Weights of a small GPT-style language model, trained from scratch on English Wikipedia.
Size: 10 layers, MLP 832 SwiGLU.
Architecture: LayerNorm before each block, rotary positions, no biases in attention or MLP, untied embeddings, capped logits.
Training: a variant of SOAP for these matrices, 989M tokens, 3774 steps.
Each number is 128 + 32 x the weight over its row's rms, rounded and kept within 0 to 255. Layers, rows and columns count from 0. Numbers have three digits each. The size before them is the row's rms in percent of the matrix's.

# o: layer 4 attention output (transposed), 512x320, rms 0.125, rows 270-319, columns 64-127
# v: layer 4 attention value, 512x320, rms 0.105, rows 271-319, columns 64-127
# q: layer 4 attention query, 512x320, rms 0.103, rows 320-370, columns 64-127
# k: layer 4 attention key, 512x320, rms 0.108, rows 320-369, columns 64-127
o270 098:099131120113134145157145148193132160104154158173098183128159128153156117168101149129117147153143095134118140154102115172137174128099105132068132179137099133086145090118084118120147101090154126
v271 095:078134157100206143180134143115212109118132075131146130122053119151113180137127083167135068129125139132135134118114145094129124166132149068116157139156135111111130141101094161152170124173143097
o271 106:155125154101190122182114189155162138110103142151146164106168125113149144158103165182110123119133105139122133073062101079156118132108155106153180152157108102112100164128114152106137150133124118
v272 096:097098163192165193120145115129095079051137158154099124163162116203132113178122135105107121123079145135117121080171044183120141140151111132165079082092090099148157136136126122122168094051090126
o272 112:175117130151104158123095147176085164005134116111065120140151125115115080131105102110123146151084133138092138112163131153054142172096176121104124119125130111195203125150166106115163119114139072
v273 099:165189106143158107141150156064142147133135135113060171098161166100066119093098149167128124126121104171091116208123144146118137102137137125142064144113199112052104107119123140113172139181136107
o273 097:136177115128118121147159143090134113165106129159087113091113151114157114111108134133088156057171159115142134135133146149114159092138146064120098070069155145076147086125106094165174078157178149
v274 095:106146157118118052172137111140119166082137085108134139100126069121130142130095118131122106130161207177140110068170077110163117143154155090148111103096108139106123164134195158157081130145159113
o274 109:098103119147150040197112154127100097149172186166106186125127143127076147175075137077109097092065148122111159103142098107118178121124162135117075140108088137128130163100124109143097126144127146
v275 099:175142080139111177165119049160158145142106138117144094116105086138147067083119107120135065149163134093156109115113155127126108202072122139128113152121131189157095127098128141112121133127172100
o275 108:192165163092133136212213140081144107109138132137147123074152118152131135106163151097162094209100182167134160097153109110120150096121048095138150104144173067207090144141093104102125184131186157
v276 103:131111160161107133183095140159119142212086144106085199149055111150185079115117103125178144142132098176113132167122143149079096134101235147102146150130056177123117106148116151107145154160111175
o276 108:049096150064152166207071104128130080183122089150108156159130159101103152109167143144138165123119113088136154109088093105123115116111142143093149159126148225120079132113121149100093109107064188
v277 094:106157165035103101150215106172142128101107179161153108071102111135131138149096153131093138131126192145149138133137114115129127125102206135152094161075143088041105183107055125140174161136112095
o277 105:131174131133119136091109085098106155041116118164149162082163105172151190156093151163122164135123109104170111123156130140161134130145179142054111134097119130166094184099119120154104108106133107
v278 093:115162122146108174193148134150091129102180179191057115091183090083133100076146134100102178102128128134121184122118152105163122163105139127142112091081120102159134122089152163133127124182113123
o278 102:149141131124124191155209110149094168103063133130129146185139091079154143112114080127113133080115130107152177139130163133083087123136158124140144102108142109171132134104157087147115139145133182
v279 095:066126071171161142167164124128125136137116108151123130186115176102122179105092134080112113110121166094181127161013163175186136095142141080094093144140140145085136110156199167133085090137166138
o279 105:121115108178158127138120105171134139164061145046142135169106117136125127081109070095149115147112104137103164084116134122106115113102158116211149165127124139123112143148175113141119094176129122
v280 092:146145079084076143115129124104133119176177155138130059137122157129166101135114184136083101115078174161147130117129181140114182144072119165137171178102162161130141172084072091114112175124175145
o280 101:106147147137069171105091137110133106108149136146112051112162127101082111180129142133156118068045164196076134152124109166124167174116140186123136098095111112120108138030174104114084124079166097
v281 093:135102194189155162208040167166140164134131164201138092150170103187127103141093163148129149126110048126130113133074103140089100136096073152163077109073116176106041086165164105180110167091076111
o281 096:147097177192109084178072171176091086105138108143140220091103112134090111086132100099140122098168043136123107128160078132094139187104117143111182187141123125131108076097157174171111094075064125
v282 096:133102081076095128069120115175108102168108118134130110164142137120150118128166153056077166139060163117091127112087121184099137134110081215175129151169195165135136125188083166088126208104144109
o282 100:103188190153042139158118137181094106152115110141120097151121155103115125128127161125129110101129159170115142143084179111154174106149120132145157160140146092086136134173104155141148147100159092
v283 103:157126127117134144172057086095137168144100117092136087142143071134193126160107079164159135124139166128177098075159148165147126140129146121106103144166146123161131071054164166111113133101126143
o283 112:134071109162116177165099112158089160171085118103109100124090129133207124122099125148103131171150148121186121118201090157104122141093154094158125132145146177151115100119182145168135140165114202
v284 100:122126064140118151133100124151079152179122085118133132126075114101153090181115085116196112124126113173109140144193129149090144187130118132098110117102054128084129150092087154143114140101153158
o284 103:142145156078153116131149135116080171117131100121155160123128099129127042078150169142103176092118206039134136154148114143138131123149152133118113138049106160121146107111101156102126139136084185
v285 095:061168104158109164120137113107171169199143124116105173147127162150202134155110147100148143124066126137075158105080132055128101146182117086092189162146119124099101163142101073123135120125167116
o285 101:081086137166115057141150098100140101191132150126089118161153120087186088090104081097072176054094181160136121120116084144132212152169146119139134091146146138074159137073076147125108088099106128
v286 099:106090138148094112134083141150171111116129104110043171220175129126147128153112107073156101091098112149155166147127066126149156124124133119155073165151088131084080080098137128122125156102136113
o286 111:192122126171096111194137175156181151163148130135062144177143115062187154151144120090120136093173125075133105139147136063135158181126161174144118082128154105125119137130150150180129082134155123
v287 095:127097116090048157144125087110159141081073180141081119143138120160169144062169182064146134135155054121151091098155104103132112145128144075119157152093123072095125082144168107119167133057099156
o287 106:075153083114168100095148081128189140088103122178183096147106091046109131134198177128071134105165099107047110092125186201132117125143148109141125127139080154159154106141133094120154149087134082
v288 100:116142174054132100121142111150121182089189110178138144153071051097084167160162120139198174131120143123094126153157101158167123108192187162110119108130109164155149154109076165122074120115096153
o288 109:166133110113139153168074151102176161149112134149175126152190131141110114092139078082098185111113090124114157117085106091151108123164153096079159192135069122096118132134159120123140123111122160
v289 095:152141108155153149153149086102156154111177114177123154119098184096131087198134162113115143147165184130121140129042101087159152093189096135141182113097125178181097081086141156137163148143095156
o289 105:138084084114131161130142114101073083101089089149158078131129130106082124151138162107138144118139123121153125116138088067147128104104090146181143103177099113145187093129166138109085130158168167
v290 094:171099182181113093113101198141184078124119077098095128070118112050127120111164105099196159142147075130127155137116098109160133184153132142111111128164148135176134143141208170177129168181162148
o290 102:137107112185137101102065126135127082121070089115172100174130130049108095107184092107119128135065129154135111155149161081126093132200105152132158116162118146144106133078176125125118106138166128
v291 092:121164140124130130151127162192080152093093046128137147184164154142063071127140123141116096094156088124096143066129188146147147153139106149125161172118154093161162171096112172141131151138113111
o291 101:166092034111108157156096186140080134062109110179181073109176136152130171152077157059137071117082164117174126118124102116102160094137147164141154084141099164125120092140150151166137142179099116
v292 094:157118088097121191094094126120107161165115137147094145145078175105156134160083131180146101214129132148154141108086063178119148124119092107065150196176088057157143169165100136133120094145098142
o292 105:130109122141109169138131110123097196048076110077115092085152150084156128141163141173153108189174166119134137128073136166084136186148163091064115167120148131200190142183156154127133100167107118
v293 100:130112210171156111134078111130191047142115170124144121182109125084152120140125183077120127142146051116111073196116151143177091111157060113163106189170092111222148133132148116164151117076132180
o293 109:099097109151114105132053119144153127151118074187188098136150100147127089164132162096114172128090065135093062097112143116150057136165123103128177172191141089172098137137141193111082199083129138
v294 096:063112198146088117103145110111160142117088149154160154148102173108167150064176135114129164097174140144094119131151123146143116080121157090130201122134110135099179131138148142142147095078137154
o294 102:136171116101130117140149122172209168112119118131061145131123141104122125106183108029143155132101139124101180093165105159138097137154131085152078106110154180078145135151109088156180083071101113
v295 095:104117140154127112121093121201133139166118121144140122137138160080099166116148109159191070138153111144159134176113175148127080135145147104131146103117101126146127192069154108088146181115144132
o295 106:047083117100115182156124151174142111150123178165168083168107194138131094120140182113165139102133155168111107111094176101090242207141148070124130133151167134138172091099130193138106065113063194
v296 095:133093130136127133185131144181141146172146180146107149119113131138124163126218107112126127184135076137155139145120186158129190112101178141164133152149132080045173065083129094105181162126096153
o296 106:113126111113115134152147142172135144078167146158146190144117139171080114140186104137109121200098109176208134115115126132119154146131140144134164143225112081101158139113115095164141203108116179
v297 097:127116151152117128131180127137146146089146183135142105084118091154210094153131114143155135046075116158114169124064228056122126208121149138134102072142114166126134083144102084130147069159140182
o297 111:134127149196086079118173157169108125084083129159146127145079126188144095141126138088180160101077141152124147108081127120123125131182113120164168099106157145139115196089100180096155085175151098
v298 092:142107149132090108148118120100145140079126131173090073125125147150072117078044121111093137070121053134107078092144148134073139094199101134156139122222136116130133149177113178104180073128161166
o298 104:101173134180089137103154134186141143103162144194100139104203135160123085104071103126114091084104167092123206082143094139128177106127108101135113136183120186166143158126136083120078123120101151
v299 100:108191132154106109154052144174150183101142117136099109207136131166107113072097167178131180074109158149158145119083106120058081146156161138101086094148172211178115115174117112151148122119117109
o299 110:097103130167109062133120119134112130120165154151126204166191162095149110154137084155151155179122134124193093171185114102084203101183113220125119120116101147170112150083080109098166147104145122
v300 093:122177115083138117138110126172130091156130150191148159141119129152152062095148153067147088174137143146221130120094240110123128165099093046099158136096132174080091132145136119114114187153133120
o300 101:154128101160180146108189106198114161118158030064136160094106139175069078119153133060152128118198112105151087165121124154057146130149114117133116164119168127156079102150140152123147103151108100
v301 096:101136091125073091073120102124134087187148087149112107118108118063152118098125145112107103108140082104114137143115131136157130165124136117103126128145191135127178125128111107141152205087171086
o301 102:101136096065098097144144058122164144133120108143093146134123137111138105168135123135142101146137092193154111167125098125163065159183110135170150175116116121095130125111106143107157150148079151
v302 105:068112165126207101158191172166161130153099134122154191132156152119126145118180137139191075141102139148108126118093100108087116093087151098141172150168093162145134101116129137145141110148132100
o302 107:076089117159137135090161177128110068127128156108143149186150139129101145126148127088116114087130078153148107116136114088089056120146142127141153114158139135119090170102069150156161114141108159
v303 095:119126127086120166072108143042117032175125127147084104103159132109130108119167129194108095111099115091118094138126098151151131186154159169171063120175188127214097138153134138108113096121104145
o303 100:118182124098142163101083121123109081150072159104052109133117104181126106185164090166158110118087135182065165096136154177206121142110124029117098088094126120092068152119125124116092125122095144
v304 094:116108120173146115201087103159112183130099077147123135144140081124144143098113085160138116141116145119083147206148108071124096091103141175107127118113116210146146099145055177101094021110094108
o304 111:154168102199086154168112119130116156127121156060120149189129145136102172093141113181092144108071085137082137084113141133103119134145182111154121150121123173120164162092082140067152097097148099
v305 094:109142109142102118144079108129153090125120124162131160099169073179087173082106111121148078100157095120147152138167105180115138168131137135118172148129187113135162059155133147154131112072145113
o305 109:085114112124113173164106150178067167093162070154117131114193060221113156185114110132111096119137115101155119150143121160119152133149070138074096159165140119137118148077169115143125123138167139
v306 100:135148147133103145143202149120130127143133129201131213152178190070109112180174162206125129164083149130157096122137145139152106138184151128150066028107175118124168167107075128089129096088172179
o306 110:150140110140166135220198121177083162119119104146186144092145110139135047132125163101104131140154086107125141089097161178149105065132175117072129118143115099190164165156115119157146173109126162
v307 094:119145137155167147116077131145106083139092225159115091114134146152123115093167090128122132093039164105113138177153139058143101141110170081185194146053086129154117124101155151147123133142130144
o307 101:092136171126180052139152160140199125138118141141134113097088165100092119107133086093159098097107179115076151132079121129123165134191188102153204101076098196140140136073114091114063160098142167
v308 093:121104202147179103183136061187168152117152120160125134133119086153128160045082161181127152097139114124154119155178141147149095105105065092116170120138150132091148053147119159112149126092090136
o308 108:108144124131119174086103200153168133148151149141089070096115073158142107032127137104121167084133137131171135108153147180136120110117129101134143172138141096150068145084090065153126120123121168
v309 103:120083111100149165102128056119146079169157134103149110119119125155182122073168150171209121121110139117149125079094161180106116148094178105110182093107132119114123081076129139193141167124117051
o309 115:081110123125165162118137138176173044117125170106134125173107147183126183122128111192186089125131160106122130123125125135167119178130147109148194142118130148116092136074111129148150143139086150
v310 096:156193089162062158129085181098097164086110175147066126133005118088122143103074139119164181165151113133146097082138111133150091134112094144100078131144144083182125106201125161137064172106152139
o310 110:176120086166098170113047117101060180123099093104145123106140117107156117140146139159133111189136131077095107126136088129123134094108128163081152165137138105126102087117069128116091115130117155
v311 094:163132150131102192175106116117136126186129125173121077077157100062107142141068144107118163185075100116100131113150116122088118116114068126111123122207127113082079114130186114148135160135092151
o311 105:125116124125126209173184123119122156143081129176121067115109108131174108149136154077137123133189144095111157117165125136154116124136116196101105114140111118124150094108111118096176101081089197
v312 099:086177103074119162067160125129090106158141139133083157103132136175143196136160173150150168178107149101179131148138073091160154051144072153128216109111111122075117139105140117159186120103150150
o312 111:100094140107168128086137176104135121107163160134181121070140092133183123128103114120117142133146147173151153091148134149186186095107146134162143152089144109112144148132180097126183138114142116
v313 095:142166164130149151099121112122088147122127162181150157116120150137182099122132087082052101135140103132130094151142123096132132118118144124149187057136074096138176146107154153193123119041154076
o313 102:120153129085140126149173142105132138164133112145133157169160110171187070155161136163100121136139140112106106152142121159149135119068168070130130108159099133136151104146131153120160152118121120
v314 094:124174159164095081129171126103138161124135085158137168119110121149116094198098107090158127145143111123138105114151156062113084114159129136133143115082145093158094141140105153111177142079093142
o314 099:103122090127161106092128132111129171080224113091167189133168129134109079127163134128150083114110130124201106116149091102129112077141127116131117140070142116101109089110113123176119156124096082
v315 096:139150131147173144165157105104156109118066136095110090124140142135178145149135106062115046063195110072102102152160125134144104073152167121094156093131138142127116150116097103139121044110211119
o315 099:182162143048072143080144147152180119156102168121142139138191174160096162124120126119128191176051106082109106107115139128120129103169144108145124079169150117131085083096095113111148139129103097
v316 099:165140079206033084150112147167093091091115145080175181145153100061175112106106088112187149134085133132154104152128106136101181178137093126129127142161134141214102113141174136174123134162134168
o316 115:186134159195089141134119182145081161058086136114141137074109134103116132156164126131132130172119138146115098146141109100087171152157092151115123147177149112168130120135155149148118123158143182
v317 097:074109120158102122139177100111097136153140121146128131101167113139055173106063111080126149086109105147143108099146150139084173153193172117109162066082133070071082146111184082118038153124094132
o317 100:137097157118132173176147060120124155141128144106069151165125120167101090123084110145132153089079162131105153159132195126171096182124173153099166115129111101173147086103115137095094076144116101
v318 093:082132151134116074164064112143127152119090162135100181131115070192138155101173109212151132113144129146153102143096083177090138152068067148132160154057170139133106092185104096126089133138121098
o318 102:092125146126139119155112141132133183061103152159158160113056139139133137086093104079146069174155119119102172121054123099114138139181121140068107107105132115160157120069143101132138133130091152
v319 095:114112191143152166145135094134175125120143125057181107100131120184116174139117149128090148141195136106149142158142113160165145079108172233110093138075207140144122185157126144115131177147108166
o319 100:143146128147085172119137090116119051145148149137143179059100098105117163127146126094137149100126119137152125171145093153137089122126177147065172135086127058134146137115152081108114163191117083
q320 076:170115145147095105200175112138141149105136177093085178126145107056111162116142203092181184033161073128116135086186099115096134106125144108088135103146160091101092063070106140132174098141088113
k320 076:096107159129167112095109144139069140149161125119118156088156092145083137102163134124203108097142150119107115212152115110112159137090109119132141174128146132121080132176144169091146097177106136
q321 078:164058106100122220191078112113140142110124110161129109196173115112138133085078075147150149170153137175171163176112113101167100132166077127133104057182084139079099121132151112166121143119106128
k321 070:115107146116109185151159130127073106185146181096155114161136115225117116142052108195099168127135132104189079140140188168141152147112096197123182163055130124104124132155086129135164107136112120
q322 080:092170084135145138080123108048118152124093080148167119185117138190132165158098101145045084152144102094130155152100159143137156143091123110148131169177180143092158111105140106170151134120124128
k322 070:135127194108089112127097110088086087128155130108140096111124181100062085155069142145110192121072142106119105155114099132126069097100135203126122134075165153154171121159079089084105071088156049
q323 081:108079140180104130131107086125115162105088124161117098104132107103187168126112088150184135220170167150079136191144130178139131165180111102183098133072090177104138083137103110119120118100117099
k323 084:149126044123078084177133090121111144133112096121165127157149119121160098107093156144138141098202108064122128164093086128103122150088109111095118060142116161136145138128199144127120126149152104
q324 079:093095119108193189136142171094142131173085098114094120076129161094106156176111164171058171145129123147130132084131116169140063121087088128135127085145201158115137097131125134153141158144124121
k324 080:113106135159115165173113092168129086146136147132126156057122139111103140117114092112157146122151087168111136107102122151075128157124145122203121149122139096187107139208144139114145093102106177
q325 086:184135086148115111138131167115097153164151129098163136077165128182133134174118123151115126135105204148140128132094173156150127084162112113147149105123136085115150148154151131111132152110192188
k325 084:108170118129142104176099153141122132144155189087133187077137174136162070149080124145106113059172163162066118111097125120141192062144154096181130214182127111168142173136115135125160150156110102
q326 090:148170146092147132112110125084123097149145121137210162126139100157195111091076163166119136162116072157070116135140099116066120078137083132142116081093170095106124184143166110161133134168146136
k326 085:154147082080067138118117116190132158060135160104129119162142105109103139125131101130155130119135140103106097141137135131103118213157167072152110105083146074121115188174135148109117143065105153
q327 104:115147158135183121155113123160136179127121166065179107142135147103120180144067154150124202152166108127176113094116152062086141144152145088143082120114163104125190053185135069128148111116112150
k327 118:170166108156082113108114063134113145133112153140121096163135119123108110125127066129138162076158071105175177036116075146113136170121178159140160099161147149167143096156138088154093111152093123
q328 102:138073156103098089144137099151088125124147130165129109158124122152145127107205130057108126111129124123065145107143073105137111140137186140152128175182092096166108135076165125091113108108074109
k328 090:180107105087123137126125165073103101144169107136146094075125130149131115094116128114130089147113197138139143152164102131194137099175111091096101102166146187078147095102087125150070184181148106
q329 105:093126088082129152198153152098089098107186137123188145049179145164153143115124180146149146164101199122150149134067145135132128137171113138113122144048136119138073132120196072095109153147110139
k329 107:126168113154116128097136169170118136123118197120156112137145101149144157084131122109178104140133089097139123150134131137134148170106217100159219109133142127195165132108151122124114172170090099
q330 108:111157093152167140062126102127160174107092169156143184101158164129105144102139117193168070107181090139121101100084151094151137102176149142144195104085170104117185139138058081143148135103125154
k330 097:148162108195149078201157101163121146170130118162159116142105090145130088154136097098153124120150123091192142114076159104112131082125100075139138175120060129130119122096157108141125154150125139
q331 115:065103152168143132092100117114098059146146134151099129143132093145121098048159187120089141164102137161141132085152158128133132135185114136144117169156168137126112091110204126120164141191114162
k331 110:112143098142149090160135174122122069124156172125167171140155137151101116163096168149075115179099217136125149100062148122143161126131112106115197126125151128109140145075126127081122089108187177
q332 119:109101122133106148121135115092118141111165153111183123122164123153077098133120171127150194160115130181137162147137115167128108108094095157133112102111152184107160124165124088114149174107067135
k332 101:095131151094158168082113091224179130142144185117118141169091166123100148131138120126166153100133028097205117099119087102131120182134140139148141127140098067111155046129086108131133088140141100
q333 103:161196121102132051035133122138127129172102084189130095179134153097171138138088083117122111102125050073146112101119152075156103128122168044120065126101137119156103101162099110157082149080152178
k333 093:151108042160146177122147089119149129126084166163077164158108080167136136163141198110155131138115071104164198097144099055118116163160186119148111124183129136115119103105131100124164099124149082
q334 117:157141138132154132079057155152084118124138156199147160109158138135141098143097133084132143102117156168099152134155150144173149094113195159063143196125148195192164143154174116156151138085170027
k334 109:161121103139098055166158109160085101146136148063105086102119135127155122141128072138124128077128110120188186126062169114131152188140210114113166151142120137136101132083204095113114200133062118
q335 101:135108077122148144063145201155149099159138134117167107093124146105138068180112131083122140091132174093124124166197078087156132152144104146097098163091157118135152158142160115124129105113100175
k335 100:095106217158121067127160113127146115132161103187117160185043147112060116130119171058164155113099133075170146116112100160117089140129081104098071115152158087161201091092118105120128097147125073
q336 109:126147120138170148093123175173136150092146169169125180055174155084166113107126131114131112085122130164141112117178160105177156126060129074133178097081209169233123136133153133144110162121059117
k336 099:159120108047121161097167159146089135111139117160139184124103121119068120097141103120186121090074151166108167170106149134117159146110095114076132141140102090154161116134119140096114123042188178
q337 091:124097085163130107129157111179157123090157087171165085154087100145107119092105133104120102138137126088187099110116149113097114148164156128083173113128155133115072180121078138161096093123137152
k337 109:127149130140077133151122111132107098151118183170113156107169112139145145121047132175199125141120114100114094093101105089173149182082092116177161157144120101171175095128149132157100134145128081
q338 092:111113127121152117123155079164099110110114082103142178175124095174132147174113150106136121147130161138111124090133118115103184134114189174109139121114127128090207149132090064157105116120136164
k338 109:185102142152100180108088172133109073125096139077159138131153113100119107135099145125126131061126154169089102103165135127176167160051123132098172109116121193111151110159092136117142134134101105
q339 101:084149161110030176126125131154147079145093177086124133126106116060081103130143058105085133103098083121115133195092124119145131121130118100114100134193105105116139173117085104129130120140135122
k339 102:140149198097194091129131155113188154121130137112155082127102213106219136166127150079143153133114148164124120134177136146093152070137120186140144116135136096149046167168189137145175170021155180
q340 108:176150108080127033109124144158113106132085117098107141115094106130189142179208082115175121111102120132116057142177141137186146128138139093111197124099067119152077185122124193129128141100155131
k340 102:086091147157163190121117076078113089146128192127133115126098102145108117134126115137121139106106165106118140198114157165142183093135096124110081160134170082142163132074078175095130115126131077
q341 103:098163124144132147165116152120165147081109190106144126144148109079119170163182141140146144123085138143144152076096138120139097105173132125122118175157150084140120082129123136124081138137142174
k341 096:127140156137116069049168106100110114127089106077150100176114077151096134134140160101110144145096089080110136140153115097114154117125136146163163111125120135108102074105161164108168131110126103
q342 106:099131174076120093134134090133092152121158110139190143096118110067120119171183136083140220074162136114094081123196088171133093099099145106116132143100195146128178119105126136139155153109114114
k342 099:108130110174058138100160122078130104107132084106132075122150126170128150142140205197138138167175201114195116170088130196131160083108162150133122153152096118114136178185162115106108138124129065
q343 105:214115105153158099150124127085113198100154122144054023105066200100197147094116130145153139111159101121082150131112134107164133104094072156127110124133121142186100162152172153139133073102131122
k343 102:118103137117115082107136135112152099047115100149149148053103162154142112117141131191113117115168152153130139191193094038167240121173122126101118107140115085136100104083127110147084143150108073
q344 099:121107145103055073138145142139093154128079151094103100149181106073159144162144153095109081126129126134088133111142109165118150125140132133180199190162154128104046106132102143120113091112096101
k344 101:097155140103135101158075120166136091155133109154131137120134114130133130182099113153076145180089133165187102100074137145117156109105122126076067121161182118125172185088097101129144157106135134
q345 105:129067152149158142119152048160134123121053148126188077128086134166126166076120088122070144103111097060091094129107070163127101133194137123135174082154104113172118087153108113121079163142124141
k345 100:167107160086150057112106153100089065117113104139172149143169118118134083129102145120167147108119196135095139223219129143129128114103144114182101122113147122107116146098147165114141114112135120
q346 107:138080157118078183100166060121072117184118169070108150124130141129150110140080119197066127043150143165138139131163156136114088156140143189107154125124100128125106144149159127139174045149084128
k346 098:198123120145108108147124151153091083132129166156069088152158112139164094082155090097121130126090099158091132082141167176154100134133106173122139150151167152162101050155116102141182162139148146
q347 106:119139090070116082188121089100084154135135117089123169117123100133219135117161080069119133113104142156118133169130122152118137125095203130126161203121112158127185061135170118128129148133123088
k347 099:157172154139146156124137164173107117115092124079085150117113156109153128121115135130107170116218164153159179099121110094130111152086117167081117157193135139129134123133140108164097130148203183
q348 102:208073122125152137150170138138129135184171094049137143125167126140140092122157123185142115107122106132105151105149103092129153175066127129133150126116113205136163162092122097138125131183105169
k348 098:100144116076057142173142113126134172128203173121166111148120101129039132102088173130095146142104109147141137108080121183134132146154086131127093101164098123157160124112140127101171084137092114
q349 109:100113135112114139104161091087153192121133162118159124110125089125170128040162168138085117159145073142088129067182135082076139118142121104140155136079140126134106150144131137163110150121118145
k349 101:212154157118127123155088139101114128112078135135127087147149091098112131153102123154105106083139081126176104122161142136044170151074123127093126101140147106079142100143134140144110133138043124
q350 097:087157138157095180139071140100098146132153146102145076105100131113150182159126093145179174125206131146112178172146102146133121164184141121117111145108108128124120112183063118179184145153084117
k350 097:143123139168178085130127117152160176159116077074122137148098063129107161168187075139060117104122175167120171106109140146153116149145112101150115093150103172164089098141150141161129130097177203
q351 105:099158046149157056153134100107152161136092164092142092168129097163078116122144079186106058098129067107126131161157180120131106128102138187162136161139190121139103135089143150175110128078083145
k351 096:131071205146118100120116175096091093122142163102163132144122089113108088132192132098115171137158126114127124128169124140153137097170118162097123159155112125142085086174095112056102159167128111
q352 079:172068105169137130117087106152146160200126137121122103145125118091133126108116106121121110167112119108159124148077085069113154110109145144114098118110133178116112088174118098167134074161106110
k352 060:141129154097121183134186116090178143142187186162119093170125127111156128123090136133086146130161060092124161103075131114145071161104130100137208104187160116139155211142122113138111092129132119
q353 075:129144115153156150084115159065116000096176125174127140145135127156097084165177145077145101112078174150144132147143125180196103110155141176102097145118168115131070160100161130109123145135170160
k353 070:140175154112094170125102163126122167101130154191177120158106161138146132148073117150077173115089104126098119116086123113144142154138140164107164151109190148110153162141170097195105175108143091
q354 085:148183168130122106141135152125146102128118199085109145104157132157097151133149171153111105114114166130109137113174109128120127149059092151187195089163144095143142121143106124111122160164145200
k354 075:157123112147095147193098101177093116101156151108136156108123117082111070120092097126042103098168093110120150113147112078118161081120158159150168197068203162183063103142099134158150139111088130
q355 084:133207134086218136142143096111094076147135066121146135171149103110100048137155085096141122130147134150074078133126122125061116149145090148166176155153084113122111166106160112119167079161167116
k355 075:075132149139091068049116165091137072105087162181156105112080096154195163120108146130114088123116188143102123081107124136164131095181087152106127119160149136094150057111210127135086174109133165
q356 081:111080154099152099128150017142098173128152155108070117098086095090076180164131140075172096160160148122098109090102134106116148144188141120128154100162102181113166105099122111102112102095066114
k356 078:129114149183138199160097106139103151196131079112096136154148151155098192110143102101144101128135094114142114100155075162124107161059129101136119168129148144174128118212122156157057094145139174
q357 098:077194209123101129104141100171130108095121159156191132116097054109171129186115104148157121164132135144132153146147091134111233117174119081163115116093128141133161096183100124100098164124123157
k357 091:142178098144050125082136080173171146173074142138087125162132108162116139149113092154148141140189069081137126137068089066099137200114115127098180091139127107166096145145164167113143186157088128
q358 093:095121141081109164137136127149190151152127167078133108102085148117081152122094086209149120108115158155144126106098137077136142125078166108127167114082109123145158150129121108149136121098144138
k358 089:163131167162191136133158136138146139170141162167136135113120160087170159109108112125159096109148076139134097153185145085079119148123166098131134106144093099176121034127148093133194113137084111
q359 107:117129077105152101134152141116117124139091141152124085200135112133190171143085132099145117193155138134142159136121090122115123123197105103103133117145099126098108135138143148088131091123138197
k359 082:097166129133078135060143144105149175083098126118126103134142139064146126177166105120155088162125145129141148170180108151136103171082140085149184130141119128141161052097161130153114161096085172
q360 106:058111083133125140132064156139122122175158108088118174138149149146128117129140192126160093111110127176093097154174152125072111117077195145169107145088152104144141154154158124147193117149071114
k360 100:120113101109185117098113169102166080106153122100073118075150107172174133155155208101132084153082222126091129210103207126156152080117106119107097140136126143085146144109085128107089187097164150
q361 102:111175118085164145112137125136143137168046100062111120156123226165126119148156104081099149103075119063057152120098108093148109077117171063085156110164124114118131195113096113148157124131146156
k361 100:160171141097108130080134104169172088134120114150068125098115147071144149121127100158076148104133122106166118132133121122138155184079166174112138154137086147159148092119121133139129106119126144
q362 100:154077056114152058163171165189135096139093126101115118130161139153073119173152070125079123135082087124109170143115085095080129135175201121168109142105092130184144148159118146117124139125131073
k362 096:096075159101134192115145151194062090073080160064114113137099102036115152102156094115137188124103188167163120202146196146118152110077174087139161133227122152148128139114090105155138121141170174
q363 110:115123097154159149082121152091093129171181128151125183099140107103192163130131138142097132109121145188150128090071170091106119092163112145108123168067146149131135161151117117114178153133134123
k363 109:077129149125152135076150102113101157142084094083155113189165130126140212169150124102155160109160135083195062077100059147128147153103138131107130157118111155137114085174049117147129089151106153
q364 092:142110128110134159120152099154194144137141114171136149076129126118144168137167126078124177138142143129079147067089138083131123118201097072103146124051118116117164070081104087176138143154158146
k364 107:159165122091149101098116082202081139115155146105148091128199182132125152146110082110092039119145050123186145131111143118193121112114156085133165109122111132080125133137198122180128157164117153
q365 113:116156180106065075116145147123176134146091176073140147138065076130185143114143087109139130143166104157127094134128131166091119128163081145102114150176093103119128110114091073172109068131124198
k365 107:162140179144123121154078139122155123165160096126158160123127120110148153063140161134114093137128159126188133091156123163146130132159078131099111053147138114084082167161193152134130139119108199
q366 110:084123182118074130116147072174112142136112097144117107138189107137160189139113080140095101118201123135133143069102116129103094132117100136111174069182162152101095115140137113149111141095165133
k366 112:136076111102159122164123173113153091165155179126092083118130149131116124168069187112097181183086164092049113132103170128116118115119060092139134135098127168109108120131109128095117101090082087
q367 106:096158091163109138147130110164114128122108134194098137059137155121171135125185121123137099105138143145084148140153169089190045118061206137114186136083186140102124161170141143159118097169195107
k367 102:144174118145092094134130202157140086116097105140122142170121147113114112125143134060136086136111107179155139180118143120119143140156133107099152088197104119186098180094105098127149203119139121
q368 105:150178166126102172128165136062096147074113104121136128126121152163164084088124088139113160169104142195127127142124113178163158124096140137137152139116151100066113119111128119136105107123151173
k368 105:141133124122096152095081113187115217167124145134139080167106138099110119117117117069138074103141089119108151091179149129110187106159138065179117119140129093164141081101143142110188135131086176
q369 104:136135109117110106096093109140096155139128100175146109119116053123139128107156138134151136109043091123122181128057157130115132168155115150142078117103147123093144112132120107123157109139151121
k369 093:143080098136138160117140172127201110086100169095151124171202163135103116095030113185138153158151167077181087096090159136168072174115115132070124094117149091169202086139196145127114115082154119
q370 102:101117062179143117093151168184149162157151099094094149167053131128151145147151152135116109084101127142178178147186159101055122168107210101119119165169162119108104150125140107148069127131119181